Part of a small language model's weights.
Size: 19 layers, width 384, 3 heads of 128 (1 for keys and values), MLP 1536 GELU.
Architecture: biases, untied embeddings.
Each number is 128 + 32 x the weight over its row's rms, rounded and kept within 0 to 255. Layers, rows and columns count from 0. Numbers have three digits each. The size before them is the row's rms in percent of the matrix's.

# up: layer 13 MLP up, 1536x384, rms 0.0513, rows 176-275, columns 64-127
# down: layer 13 MLP down (transposed), 1536x384, rms 0.0457, rows 176-275, columns 64-127
up176 100:144090170095115088150116189122125130106130207115091138116037166114109141148131107143112111105198139086076116079135131083062094128140095150060080108155085128097087100128132151149056114177103121
down176 103:173139123100121139156174128105142132111092201109176061131130143095152133140122121153161137133133122139194110126164133103114151084165100121125081129127157108091080110160116098079164111120145153
up177 112:183145168129142107057084147109113104092129144121114147121115145112139116160082101141111114178158099049155133145149135110125145058158142133066066118095121075117106124142151069100118152129110127
down177 111:121117130112158154173084202139116147108056185149146156153151150136158106157123105123103137137175142123111140139103139171115076194158122111095086140178106168116218071132175161138151118147106113
up178 099:206111138117082140150140195038179149117109136089154097153163131098061088191069126148169156128155102112168176136107148129080153125175140134120181108190104097120122148143125164052107100140126182
down178 098:111167047152147137148188116115192170130124169097100150086095168075157128139211120088113098101198107164124150101146112137139093129124110074093121159106162184146109135113172063163110133119134058
up179 102:150111079088158152147102120127131112139152139042151197102121180093096065163156120087075094174136091075129138123093034135097168124113118114119084130179129165155119129116136143121128127146119111
down179 100:146168121123159119126106164118078096106138113163143048141137151119140126138072125108069163080119085136156139114122179143127180104128184061161174136124143150090094151120162042086151081107148157
up180 091:163125099028131156143146156085092115127152202129136130094049106112102153073056184059121134212081041069103173195178099163129107085146134082082114085127143213114128125122128116125129129060094113
down180 085:129115156117122153116165126118141136169127166056156149117200150157154131147159166168160151139092175130157164095148143160105063151112189106126144089119158061133080114158133109131094133111124109
up181 099:157123136088154115101129151115122120132170093139119193117082165075127102018126112187106103133111146069181136115122043128133138140131097145075132123159112165155169043159155100109123191174121139
down181 100:147163118150151132088164143080153177093099070088127132108147168168097126095105072125186212119084095140090147130125094085149144192142138096149148138149099144127086108110118141120172129131176140
up182 102:142141096183128118073124145088121183117115123070125148092175117139146116160147136079105101160108099152159129110087175159115072122148097170107109103076083164106082101118130128162132066091124143
down182 103:137117156117101132172125117097155082158095153158175116134111171097137162184090162158077120140123067111094121180133121112096124079167151120122101119128105107105131157109116126095149076103200115
up183 110:154128157088058121110102122173147109136086149160075102162114102122109177134166211121067138086152142123098088112194121092108152119132108124119163103147083131110101101138087085161139118138139113
down183 104:138096160158121160107146144112150131072081159148078123158109125092097141136128129137088092151126127168146110140148091141165139143114177103134127156114144114090100113142149161087139123080106164
up184 100:131122178111143124072122171122126131091111142102119181059118135089100108186084142133119165125137118073169110118148052127096156081164079068057136093172089116152106103119101111161108127124107090
down184 098:159141140141121105154113097140150125120090113122112097102155156133108151138188144200124151125130118183163135141125120110184103101126129112133053125202151080137115097126134083124173164126108092
up185 102:160134106132127131055158196065101170147164152116151101145134147114119110076110089143096081149174130108171072103125115137136191147129090148073131150153114139146149081134131097107070130068161086
down185 112:172134143089126134113137147104111105133113126138089150121140134146119082083128081135198130173171087152121151086157092137072104149135108121104111137093093171105116143106130154117188151157150107
up186 104:168132093051077127117126156170151131165092115076112083118172149114071168124126162117143094173129111131118089112166111144140137147171174143123094166118120072104120134112110115157126174145129108
down186 109:113144137123133139162111145147169100083082171143124100060170084189122141121086127140107095142165086133105133196152096099093138100111112128135132138136121086141175117058117118092107176117117091
up187 104:138053116091089128151137139087104136162094149099150146143089099141125070136084134132072118153125124078123106083082101115113090094090116119124126142093097143100112169114130153121090081197171147
down187 099:124116195169103137123131110114175106133086111120138160141135124099167160139151178127168130106141131141079105157159122121152199179096119108123116194153125106183109150091116141167132085135072182
up188 093:104108150101134130097144112139144221116138123111067141135163098123139145170128128122142118128091092133165094149155114132134124163111154075141052170153104125108115112141158108144127132138157036
down188 095:173086115147145089126202113146125052155099175096122069124088165127133060113143197128115086120179173111133124131146149166137130076122141193112152129142158112156116146114149131105114086166166197
up189 105:127165096147109092138097156149134121162088161101093105124161177176115095095126203129123131128155171166075125147169099138133147137166150139068164145146074137066090092112136123145098114116148107
down189 096:087090161108159130148135074156121130107172125180134151117134126123127142176134121137070151123067107120127140148148104104144098142097161127155150126122169117151133199153142071110144150109153149
up190 095:118249106117126136098142110144169131123151138077066113142124125140153101124140190089054083130105149139133118172127114135134078141139121185099167148134087113103235116129150121154088103144144157
down190 096:194114148134115076116125126124067118112078064124137132113126103131152066156126106087136153117088103138167199123100129126119162162166129037109112125133171158108134140168189148087166109112158094
up191 097:147139073160115124133116110094104106097133162103136169118088131117132098171128123167083098105167137110103155103073127146115167076120073127131130155112119184081162124086104151123155128168095196
down191 097:100152152055135175068110151167133107117143137062141094131128128131122150089114189170143124098146139180155128106095125097101110139148180190177105123115165148116193186117064115104109097156087104
up192 092:125130136062103117131101109091183116163191135138137130151142153153086105146105181058130103158130102152060143101154128118168114064109140069076142156109089116137154102095146111157068104148142149
down192 090:095106115138062093146204139077075151115189117195143094128205132209104131143112140146125135100074155177151087195101102156088101108127192142169097152115175139124141159170133124125117108118097128
up193 100:165129114138105106144136198161155145074126144154198117095150167090079137099097142093126153087154067107145110105056174099129139128156081138133062117168034080140144131061177111060107185189165116
down193 101:061109100137117175088150096162203073075133192164107107120122141106079162107142173101183160098097114140119135188115151178187118125136124201091096160066157098182132160136084137141113152106094148
up194 104:132128103155087093124138150142102104103133155094144103152116126148063181118048191066118164117133131149112126125179127168132108095110155180050159187203119096133106172116174171082066115116162164
down194 105:123136158104108131164117090107171151153148089065121156119127126105159118079123134135104107111119114086205183177130158133086124126136077097114144076115136111117122079116147159110183122153190146
up195 102:148144097134131151106100143114157097153119114132135184174072158122145119147136122121044126117157121054223151108119110127159096161152112123125145188150089160114146142073121098094143061141154138
down195 101:142132160135168134177150147119128139130147100125123079120132126085100123141159135114118165104124112124120142098069105072098145118108078118109133083179107181134109195104169083157166049092117109
up196 095:126138091113075107092118131068148115147163149162052188108139112170147119124103174177099134160126179138151118108162125118117103076119133063125149121141126072076107145154116114188082118111173113
down196 091:133141107126094106139074177170170133134135172187146100144092114151175165143127154067147122089129165135156112144147111146130102169097140135066135124157165149119153186134162173070126154153128083
up197 095:131102081161129107097120180165177135147151147135088117156115148140172077102138135148132128132115178136082122156115075124137127077137131093078131111084102189130125117100099121223139145119152077
down197 096:158148153160134163146109135141093139117127130098164154152185098139089147082088165136189150114129066142122071138215085107191152151127107144144133142096085081134129096171157113167081141174093090
up198 105:129124079088099076123111135122142104108134147119143149125044115118130131145164158133081150159163134098173136223100082132116105091201076107095137172159112115159113074111065088093093164124086113
down198 101:135122105147124107108141132136116181056150120079128058155133120152094161112124120063118191130173156180179139123143135102110114048128146131149192122130121096110133188152177095035121093093124116
up199 115:138218102137062120141162176132127167075106161169046144130164095111109132158125141078145072146177129087129029148156133119096146111164066144173102152173162115141092176148097098142167123165118114
down199 121:134113042123089094136140179139194116172106111168073164129138127154193108133126139131082088156104068122109160082141126178073131103165164168120171118152179166123121134129136091091167114131140084
up200 103:108139114082170144088105078142118135120179162073086161108132127026084107144099139122147108106117118127136134120154051194176147143091136071125115114152097121174148159141132075143114114141118107
down200 104:175168122121148135145147134106165087132094167135105122058124149096096125142107107106116098137098119113137160178113120182176184164155178146101057100104099121100102099106140091090148112148074114
up201 097:104095146046106112103175142110155114113166120057144158149143181197141129155127120101144096173160141086096158069125069130154147074109125082174184159161090103098137122131118147166078070107114103
down201 109:146113154118129143163182145139088070132115135113144121113066115196160167132176127164149136112132097214114069160102125188128249172076100074138158156159211106134162189140117058148118145108097155
up202 102:128145145102109114127086092084150112070140134082115148108139106125138106141092131044121098160145110133154132130134090122132134067208082149090092146104138088151162173127132147073146136144190153
down202 094:135098170080085147135145176107155140117067132176147088137156124139094153122124117088110148096145147167114101104113144131141114117204105102167097126104153128095133192153110130097116060140096153
up203 092:125103083144090113107143140147122101137177143139185157108195101132152142162083172187143128124171123140121140122110109117115089126147126119118156101080146135114100064117152190177145153170114137
down203 087:122126120121143087127156103176099124109088143151156100123072149196108098164206048114146131145092132118131137126116117129068123150129160100153160113198144138086127142122164122136158112155148101
up204 101:103123116090095135125104185106127140140092154124085140161093091159148131095110155126107119144138126155126135085153130124102129069156107118138113122087109149172134145083109104157130113162134115
down204 095:175114123135155129127136092164139130140139153128146099153142095095151094132155077101112176140116195123118132172136035090160125128117143124126135093170136156086132109118120092139173143113182116
up205 100:096135147137102126072188153149119141149104097157137158107138187156183111081142151143139122132167077160144123122114134171162164181132163120146129151110066189124160197115107077124094142095113077
down205 102:126100132087161152164120107108071095071114150103093192107147154183116072158159120144113119113187171123136127111153122136060156092132146127180120158140167087104091143109098076123159169105109144
up206 102:107133070139113139137154168103131099152112158134108097127125166168119118150078139088103123148137181147115122102102089115095188085157129096115144120162083054152144184130099110122086115155122138
down206 102:127140122168117108129124130094147092128102079080185126147119056153202080130160077099133149123120125155118115146112153091143106121106170145092095139230180130159117133152080170163086119162208157
up207 097:132078141091117099161093112072127147102143167134112158155088121158119082080159152128124137118098104110095130096090145151132104114149160120115153137177096164149156125106126106150055087132116127
down207 106:104105024110071163091143104108168140094116177128132118096178133128108136137092096141127156122097116101128115110129136155091135164120120112137127062084087122132159095123122097105167093130158177
up208 095:136086143167131137101090124137121121143093142079105141156106120123127174123113109174171132152128068154119124113164100107084097128104153164119129167172103148170095178153142129123093118084162090
down208 093:104184156109201173114122162124144116171111102155124149144153111189089120088163107119076098163114065080136165139107081167181134100097092114110134135071094123104112180154127053206139095169101163
up209 099:124122117075098075173127155144132129091151118103069156096150118169093114124111187101120123134109137124127129151095122119097089095151100097152125158098061146123129134108191097140104201109170144
down209 097:072108161116142109054137145165188116184134104145182127171146131126087115105096130141163110106095160089145140143125129193143110140152168108124172133125168142147119142133053133129106120144108173
up210 102:118172130101116169160170121121165085145186139138209170073083129107091137074161133126131089174154106131143079153117094144132115112156093194126141111112149118124137161133142052054161175116147144
down210 103:102120106160161079127156129207110078149122115144071117155093102123075192141190149173139157143197090125186129167094071168136051092147132082156139114113121131081120179115109133153148180146199097
up211 097:109112129142101104112119140068166099121104190109094137134153145095064136157103137099189142112128092128095111153166103109112092159157140080165122158112100122149104142142114144086180175148156196
down211 097:039131110127150089157154105132187119108109085083108111089109147124137137149133173159106095160058154162152148180153172123083153172105103150120171118136164156135149153078104157071152131139095092
up212 101:174142130149120065146133184171111148164163144124122169100126072124125094116093170144095114163160113148092158116138139113131131120120148174105132161104108130195089140139134131193113173085103133
down212 099:106071167106152142119088209168117112196136103122125085101128110064156218181182131207136142159161143103149080141108118104171119138102173101133115108162165127109191125154192177122144118128099129
up213 089:169122153124119145111134127162130069123143160101125132137113209142136126147048181113057154146185143094161134134160110126101178127121135140128150173144131090105103110164066178148151119133108140
down213 097:169083166091135134111122102217089130138139101099114115116094129114176233141177161138203123114112133080155163081050153114148111143124157059180106130136114103168183162128108145070171085123104097
up214 103:143166056059057104064169117128165075147175132022053165129121149067094078150140098127077126136136132137175162133111160087098148081176154090134148192117104147133115147126123118076144211141093130
down214 099:188077112143138100124086106136166163130070086111181076121075157189151071128106121075116148135126128172152182178110109119123120166169136194101136101144112147082152148148108150197098113149095137
up215 091:112076138142120153130075124162215129127109148143187133191097072135131115155145112120088111102107130078119104119120147103112136124153121145139189130155121165164087088108111129165128113105087153
down215 093:144101176107107144078101136138177121104112200133143095138056101091133156148134190148128168126096136133131096083083148152152105077146147153191090199175079177175160110124111108045132171121137100
up216 096:119127104110121104164141120121154163121118222114125205103178154126113082105160126110108173173158096144092121139142173158122108105228116063110092137073098155113122118100167120123125142155125124
down216 101:133146163129130210204069076108170122121078094078072136060123162145126168115130118108087151163039108094125100163168135120156123162121114139118108117156140067102148164166117178097086115160129104
up217 099:134109144102111145137124127123167119189204124126131107152139101169137125015134181113069091128123088117115075106156092143133117156178096161079045143088149167078095136102137132176115129122129170
down217 099:121114154164170137193082143097176109168135151055118088114119117101144133097126137067152152084157141142127130115160179101133150125138118134128147100157112078137099190128120117169154145108091116
up218 097:124137127106052140057167143079132066145110138144161081151136123138156130144142110125126087084136130081125131066095198160110112142153132112109141178170133119082109125149118138136181097127102136
down218 097:143101111126190121090080138159131124136107156143110094095157108125113128119102129106081144145126108180139123150159127125160102113139144141071168180121081104101118150149159098110075088075135100
up219 100:129107119127122122148075169178155113121094108070168172141113067095073139147090153211108145064166177094081132088092056154126097209178070123148153189067132123116060147132189131081152121154133165
down219 098:157103147129139148077138088116080196134132116141128130088148169150115147149093060135109129080115134148082124103152210136120148123170096151207099114127107144140142125083125183146050090104139078
up220 098:137145113140075128127121137058111138158117131102169152054151081105131116092115174173124106079102159096125134130163134110139052066105099170137178148147164171126131151063132107108092118120139049
down220 105:161159147141123118142130199173026091073202096159186154159118111108097160147137096151079093103128104180131074159130152110087165112123167111078086154166104166112174148130103101189137129048064110
up221 106:150154122161121129089165155129161141137128169158112134101131164104124126057154152110083069113121102114194077139137054164052113140153140117074114126155118156108159164074105066151104120055146164
down221 104:064071141143125106091164163121100150171082111100141123121180085121108071179144093118123150069137106142135155103134090083100148112110116053153152122148142058111132126163181073167150127139175095
up222 104:122139159111141104137162165142185127159119119133146113156143142203133103134127113136122127166125118108116095113089125127107093096130162090146101134137165107085115145104136123192112085127091129
down222 103:102151135106147077156124102090110122055101000172032082130121121149094108141175101120076209150168144192122089149136136184127101120103088078110123121136171089163118109125186157130149077101173149
up223 095:157099135146128126139145126187129122106122142094190151119146132128136158088154208174100100134149114101163160151136130139095121128114154116143160110102039131162137127145166151080107092152195086
down223 093:098161097107121166155122116139175128119170151175122101125143125126085154120173152111202090134094164147102051112106142116106190142098121096138123125160088080139190129124125089192152155189091145
up224 103:124138125090094130200135164111128174152100133155112133114179111145094097131140145105156100124168078081124125132120136134112078130129114148163152093112074119118126145075173153069123151154115127
down224 106:134139125114125149171118085150185124186135196112091119099169119115139121087188123147120182093152074136158148123123114121078125105129141125138121128096167122116104059141071094104108161117137153
up225 103:117200107088094159066203182080134096134155151122073146107132161152065095109081118119071083129162136107144091077116093154122148095130148092122086129100137107122201146102069139146163131190159148
down225 107:127117109108224118170142139176020094140194135128140100110075121142113130162140111100091152130175125179140139099109133093142104109132095143091126136087115128086106152135137167146118115104120137
up226 102:148166084158145121139168197134087084124157161110165153098128107101121124209085142088151111075187113109137114125148153113103166050205119137108087140072109091133135058070093123041140083080138160
down226 101:109102151123152182116186149176110119109049097191186086117158161091126163189125135110091136067171077104138092130121151106135125141083128119098083108120092131077138143162176057120112109083096129
up227 101:188129069158165144057089137110123113118104174105141129106089121123127171108080141133100115154136142124139119118152144112147123123119148144072155145148079117150162097166124154132118165114082137
down227 095:099125114136160133103134147108117182047140070130163166156137164141171083084165113139118202073149104100152163110098176131105092136160157135054107102118131134103140143177066119160125119143140080
up228 095:186121162180109109074135085067148181152135178128131140116171139129169138084028149149100132185089116105168146054130151131103110107127134055137145097117121144078164100073065090125138075100115108
down228 100:087127119099098123145157115136138136115146113106126155175132155163154137134154156158087165134137108142119115143136119133054124163099138140117140159096141176166135125069136125100144104152131152
up229 107:120179054116166102147130118130095075166160173138168186113107108132139112158116149162153124143141134077105128097103048107062177107159095126105070108161172122118086108131096129146141103136113077
down229 105:115158121103098084096112091176078105150199091143165145173138082121133156112148148130126149177094088083158117079095119116192078146111147136094121114116157110100122140115117180153139113116087121
up230 100:150177134121104069131114178139125127101073146183108118139104127167119152176101173117048106176173150114144169133187131105109163103202151094151071119139080108124139163097133115146146162126093131
down230 100:111144171083126102141126086101159184115125133107146101083124067182150101133147105145167138139104103143198135168138096118089139093096142077114095125194172110122092108127109124137088149137216129
up231 098:162153149177133131142183141115098213161161148152114084116152120215032107110135119106078156120177132096150130172091146128124163162121104101081141142137096133145130172149137120151126128119107116
down231 093:092185077075112113141104092150120107150124134081132106156117161085207134157156153079155139166100133153102126119136109102102149115108206140129133140069124121082119142114173084104134144140133149
up232 102:147209111102071128132152112210161197133125170153099114149132159154146112135148133150121088162142115096151100152099074131080124144100127123161142157081143108094156117121179112124140146202154131
down232 099:086169133105127143127141150105110124121151072065145149136059123064156071095118132146152181186139188146106114119151090126127188132106156051070115122094193160148152068184118123111085101169106141
up233 102:113112126156089117111174112136142148159180176150064155169111164067075115138089184160144141118177093145128171102132138108105168074115103082107040141099128127126104103153101052069134148119156126
down233 094:169150112167098127140191188123126151092084154099198117129153124117108126159135079155119135101155076123150118091127096131041128141124133133114159106133091161111116151127114204151132113095145176
up234 104:187178138105164113131098098152151174207126188102125141074107044148130155122131137088076110175213092130089096084098166135103140106142163083201200156138101115132145104161110129098152111127100088
down234 104:134108149131131145159089111111095101122144108212122180175057152134143170112136105125096183125136061095114160147120084138128169177127104117131125094143090094111156149092150085236122117142123111
up235 102:083081098123065128083140126156134167158133109093099124087076169178120096124095154122059072158145145089077131160201154095085132143134129095122139101116122150119131087092165072175147074150098112
down235 102:086140175124169157125130108156091033098131151156054094142150153110133120103200140168152100167089209125087066149157177097159136103130153148111165161171111147182140119082139055141135207080070167
up236 102:127085049092156106152125108161083115191169139157094105110123123084116117076063149093102122111133128159096127082138103143114139118103144125127158128088084091155200175129157079100075157154121167
down236 097:151126078138153165129072198086149098079073188079078141119144157109131130075104077145157146180142113100120167162101158077153153154171187194169112081078204115065144068119133145123139110092172094
up237 093:111162126067082120061192154133126136142132165120188111169154145098078170132140146073120071137081021097127151119121125172123157128126160079138112074115117134123158135109137082117105184144037111
down237 092:120157181044142146119069133098131136186122122110135119160111104159105130152153170154125090119128173123156158118121077108129136161116062112112079149150131094101119158129103121134129108152176123
up238 093:140153123106068069107149175128142123151163163054097167069157114139109131121129219166129116126131088140170205109162104115119186103172147116132172139100124103135156174131159142135140108060097153
down238 085:151138151136175140110130135083188114150109174141089145169137171136116121124109117127107203155141155171096168082105164127126101152108173131098117103162178202095149174168157121123124072109057132
up239 098:127073170068133143121113111095143110142177102136139099172144096136162117074083129077167105169138104117173160135178119139119110149177124105147173121188065101098138127128104114185110043110141074
down239 101:101136119161128136149103160121116121132077136131085137199124099121147149135107130147103092124126099147099089135151080165088108134122141111168120068168117188152154127086160120115143096133079163
up240 095:121167143135155172065125129147157107126133148145090120119090113118110135135091147178075120106186141099119147126126114136035095078165098088092112141068101165159087117184098110129095090151084171
down240 095:114135118124164110132179115068106106067113125123212083124108107104120126119116127125114099141154118137125146082124186080118219180092130131136168151173124151156135138120139157149174110102082081
up241 107:161166016122108131169107106140136139143217133114179160097100173116139108111129101111098116148132105114179070150133169145162106122164137111112149153154117101180109090156169132124100111098128106
down241 111:121126203155150128121151086048202127100135066098147135106166184138159103141119126122128117143149074186058133093170139085148143141154151144183146136136165103179083158083132111117077132090088163
up242 091:102154104070166083054143134114122114157144157123148135117128154100109101155071174165153139092092096158174141128142137073077183117129137097119066180117127125132135111137152184134107211140119109
down242 092:103155127140132103095184079149137151108114088082117085093132089135150107137206125099069169128131161131202139165120129185104154165098166108194109125139106109118117121119068097183153070112125092
up243 097:188098132141123140155105128151170181134154114107093182119112138126056154074128147165138083131105151142136156079212135132135102180133167138138135123123106123112160114114127115084171125132113136
down243 095:084127157129064140201108163066174123093081129158167094106187096093143116112095158135139189169111125178068104150078107156115153184147166112065111192146106127120162163150133124125137169124159149
up244 105:146120151134080100118114140150134129063143148096181134130144144107111139130157112037133110104071100104136105111128150145105209116146069124167117145078090141086141097119069158117144140095126168
down244 101:127153117121128122074093119133147125150146098114044154112092150093142132138133189156185162115140182143136174124160189124215123119114131132181118078174111130193136125159112186126119084147119168
up245 102:118146094108138118154135114084118118133165155162182101147079091121078144090116142112153118198115084161103052136140103122121072142151188112131134160119053148124073186106130187179182175083148092
down245 095:079134140149101130134122110130137187105186080116122230105189134123102163112169106151070103128090093096142196149113130078118105090162135114149117174085141177149139122107184119135162160134107151
up246 104:097114054128105102084164161119109124126136183143205108118174143125112175092181113110078086152116118114114125104118151122090076121100142125143100168179137142092185083128129121129096058136128122
down246 102:130134202107144160099139165184174101086126067144104097140097148115142126159129199137151159090115087139139153163149184071175185177118123130149083124120158152129077118115093113078177082140090130
up247 099:145182078085154090100165105096111107168140107068123126107115092137078129116166174115155092084115112132097120121163066127123164139144130143158130133122141084144151122137138106112099130138131165
down247 091:141177157154134132149141146123175144126082154165133114139072157141116105130128090090186199174139064109157164138059139072114156101110128107148188129078150106203073192147116155120108151103125126
up248 103:153131109143087108140107118161171140142128149121154171081116030084103091164130134129155087116135134167162099099132143184144066105158146136054204125124152116177173091103091152108106142108107136
down248 098:079123149103137130096126137129156065102105173136175080092153082094146112145132111138080115081122151142137145161151112164119130114170151091110175065121103099085085169134100142083153128109112119
up249 097:141131149127140127080137092129123155120107137079194161070112123132130151125077112143158105145205098082095141073168132170127126105129069103152146147102130104127081199159112108106109132092152136
down249 100:114104149122149150126105081175118197134125067158118132137093164098138105113121128116217195108130149113131166142134101130155199154170133074117125182119087169102114100099124137120095098152102126
up250 093:089103123128175176089120098152106133144092117161159101109084139116131134081139192140166045140113114108131076129120090132096084101136110142126126219098105143115138110068094133166121040157085123
down250 097:109094091117098110179179153142123104114167164118093102120110154124102163129117086145152179073170106184118098195144110150143184192125130127091135078132164125147142109137177123163132194129146147
up251 093:095127092096136129091134112116165163139072135152154104173091152142087084178081170082087126181154131115130157161165038108140112115102097129185117142109115183140146164140135154115133114131111124
down251 090:081097180188107081120115193164122164125127193133117116173185138201108117147167106122166141065097146137168174110091150120107106161153148145133126108130109053159137122178139126087152178151124131
up252 092:086125107111129166143096131140117153128103133089186179137123140129122171114073147146147131111135125083081134165114093186099126181142073148135146125147127113155126151121179146174036123182107160
down252 088:248171074121151153163091141113124167166156159162129150175104174149130125143138079124156084147222202082143159074111098171122147185181123148155160117123097168106124073098116115148173082213168113
up253 096:170173123126182115159159108149096127172155152167187100109146147130140131084120186115158108132160124105139104106181157153172136115178197168091140136195093111136115089117131116149101154114154049
down253 104:119160097098115161091128099126173133088079072151107082142134122093136180128144093144104150127099078174110148137151104169065140141121118149112092128126115107074091109092127101126134077163122137
up254 097:156103117128122111110189152133142146144081137153128162136157119156165157093113193124083091135138155075149092135137114134153172134163078137128108129085084165127111171073132139200153097111071099
down254 110:130099132154141155131159112104120116117194131097127150103094150077173150010085169086111120084162106124066062073188121097146156067109110138095164108098136112164164127169058125160132070149114119
up255 100:097150152097102118104110140139107154139202151126175110138131134141150173072118128113096115184131050124108061170099038103095056103109116114118159091069144093158148165126036112119052174155142093
down255 106:187164125138026163130198078134182117123096101073109140081112127143126138148207124133119132115129184131102140107127104124134066093134103138112114131165187120170121118098108114151105131126129098
up256 107:122070096113110176135199128120116128177165152102086153113145160160147100137114112135054159165125069100125179158112127140108128077165139094108083135117135092143089161134166119154102087155177127
down256 111:130083115084113141119147048149124111094129108129156165149125152150120106065150110181121187101083159096175071162141150086087155149155146139100131200134121099147128185123087084100094142142116175
up257 103:111153154127134124108204113161149122118175110105104152125131120073072129063156168167122084094158119058148133087133153131093155117163123192120147091115111110091111117126107116155111148093141165
down257 106:124102110128092151125114207094149104108105151115129171119138108109142152167162118093146119152138078080118130108089154096115112139109165088123112070101156104109123134146077127160116186159157115
up258 095:122096112100131117082096148175160088115189152075087129188102058086171132158117137178143126185152165136138211113184137118142132037126144038044136157147153143084114097137125079083125146144076131
down258 101:114099112128146087111175069157177118140108078168087151111057136102101077113109105106127129126118071149145069142088118147151127155094106173170153135110156121168161112137101104116150111040131155
up259 094:106131116138136144179139134093178110120137113110148131178048175113088100128094145132066095092104173106118122118180130108137141136183138147156132130119088135056173125134159137126081068130143124
down259 095:127085089111120148136206188133161145183124136072103120167186042087105100136171117124100083151131107159120085158171161140138140109156154093104125155157098134121085095119140114111094109105129136
up260 102:147157091083090135114143143112115126121143115113181163151085145127104162157159137106106126164134124087114128117165118147067118114136184112121146197170191061115047153117151062120119068148099109
down260 106:126121148138140110146133125140097109175151125106157133134120121147152091158140158160144121065145131113120110173090163115052129157115183152136125157097101096144158104134179094117144107152164110
up261 106:118130151138103119074111126127193122156131148108134126120147054170175084062108109182076119201113111146135133067112065117130156092173138172108108123050083139118149122106175138174152078117163108
down261 113:166139163158105123065103058190145099093122133106073097036103149106161200139144118125143118138102092134171137133057147114168134151136116134016106158128161155091126156125163101148161164114111160
up262 103:129123110159097142103165173153137102142158123150125067139101189108076091153053181105126153078191112124189049153148131142093143114143168132073072130144139146137149100152095149110101142153108083
down262 102:151110114119094049143120110099101094095102101112099165134158206106140142086167180130161122120113145181171167139146099163174140171132134070085132170075132078128152141097092168123161140109132073
up263 103:156072124155140140119141105125137119137147139105115147091120141101125129110107143170072109088178099140178124169081181156098110181153101147069117135089138166077126129156145076118120130120173151
down263 098:114072113157140129101118163094119110087093140156076142100135153167129153126096123102158122107129169110098154117124140142141137137123114111067163111122121123067141129158099182071165156146131141
up264 101:131143129062127107050074154118138116132135112139167136106071176165117095086082104115151038157127095073140116127125104148121120152098158211143139116110101144129072135099140073087132084155129174
down264 097:056105149152091131114122120122076117144167127137155164179151067123150122150118142170165183110120120155160116145152138085165086096131139164178195156182140062117158172166133176111125107082150118
up265 102:115162125093178141107168110138135131125070132120119087077126125147110146128119149146108129097188131156133112099105168130111130157138137116136146138121097124109104125185124042110119150119108128
down265 097:154102072102132152168176149079136129120148154123179130143137094189107065094157124141164168093139140125147119104134102130143125149126123111091177165148093133139073166105112126095113173155111115
up266 101:131120047134049044132118154082152167152192106158152171090116102166105102169173120140090121132160130098220153119115107139142086070111126076106133103171113104097194141119113141131145153072150113
down266 094:176114202148143166158133130069128093109090110130093111167088069080160086155128165096149132123150176087140116142040208101167115120097086126106150160112151099182117101159100143117136124146149130
up267 105:195146092184138132099091175124182121120138144033055117101171130154107143186147165069134171055123104139115160090138153102138097111146150139148127170166124147047155154109124123133075127140078228
down267 103:138171129117084124086091102097094120135122141094100106116083075132108146081144114131139131120093133108124118135073115179177101093090189113148184167149194178140135099112075149156150111133160137
up268 096:143145046125137060122101137167133123173121126127068218166105068137162147162118133067090128131161184148152099117109143133113093096130161098058110151139128191100156134088087077161171167157120129
down268 091:126150079115136178121214111094142153071115087108130101142110143123126105147075091097083123048099100140106141155145074145157136074148150140101103106107198105095107131147087140153082063144096176
up269 098:113095124112080110154125141136135086165109183111115119137117113127096225149100182111162128087175139135113118127174173144128111119145102107152115142106108148105114140126107103162180085144100097
down269 102:164126081116155118181137056111154123152143115143119104120153125100085108143091154125122117135150067099121131190158090198149144126063080164093092129099100181164031132137109131132159176205137129
up270 109:084158117134087142138169086064110146168125132145140128093113134073161116173085110079165099166123095072182042087160076183099145127138135143104118147145107124116129185049148171157128128138121101
down270 106:169192133146148101097047168170117094116155139123110173096094155097106158162140132117194113098105106120097147153099128099144129131098171111123192074162151148131121095139143116108117090162161153
up271 099:123133103136100130147112147121114137101105146123115110168126143165131116142126118120142136113218091092162075099122030145101098131133115123084154200182149139046155160161146083165115145164110096
down271 100:119032119172114113131098107169151131145127167107132129165116071129182106157087139122159103200056156135101124113111148140117068119132107168120103125193122147103102171127158054120182124155118152
up272 100:181086157140133079027119122139134119130101150128158091143088121110145132082148120164147088137117146145129060099184116178056074074106129134150100137135140164110162143107145113085098102152150086
down272 112:136142195150170140148118148118168172062113112139098120123159153087098094148142073154087090175114108161157130151175131170143141122083101070160094203168158152103106149178137053143211118154185141
up273 098:134143156085096142111213128174167091106116118179128124116132077096122129155071197088084170127145097101143098123155097099096150078121107165095097121129113094164113121136166098089126157158160144
down273 097:125170141111119144119117124112095175055137161150048143067136159106091145139073164141103156135134134124066080179183154159181100143217137134127129133135151166133130157105121142111131180077147154
up274 110:161145161108085128102152194100124169118143153121163160112125107108080126087140121144071068174096087047142073113194082098149146147177041092190123094103130133139109109134138157155108141182111099
down274 106:091169141124189145109110118122179158176119117119109140166153077094128145157156105105179104081106166124184077103140160167098117119146140160141118155109208118180082130137139152137149137217127152
up275 100:132139125163123151129094199175137155118090115084102129081077188134187123174135148098129121146231096117128194063084137186089069110134135099099103114186091193084137066143117091055101099124165041
down275 104:138163055196104105100152164121166085130130164134176153156083115132132129093092107127064144081149154080100118124106102125205115136072128110112127060093124180126146117113166140166147177106097143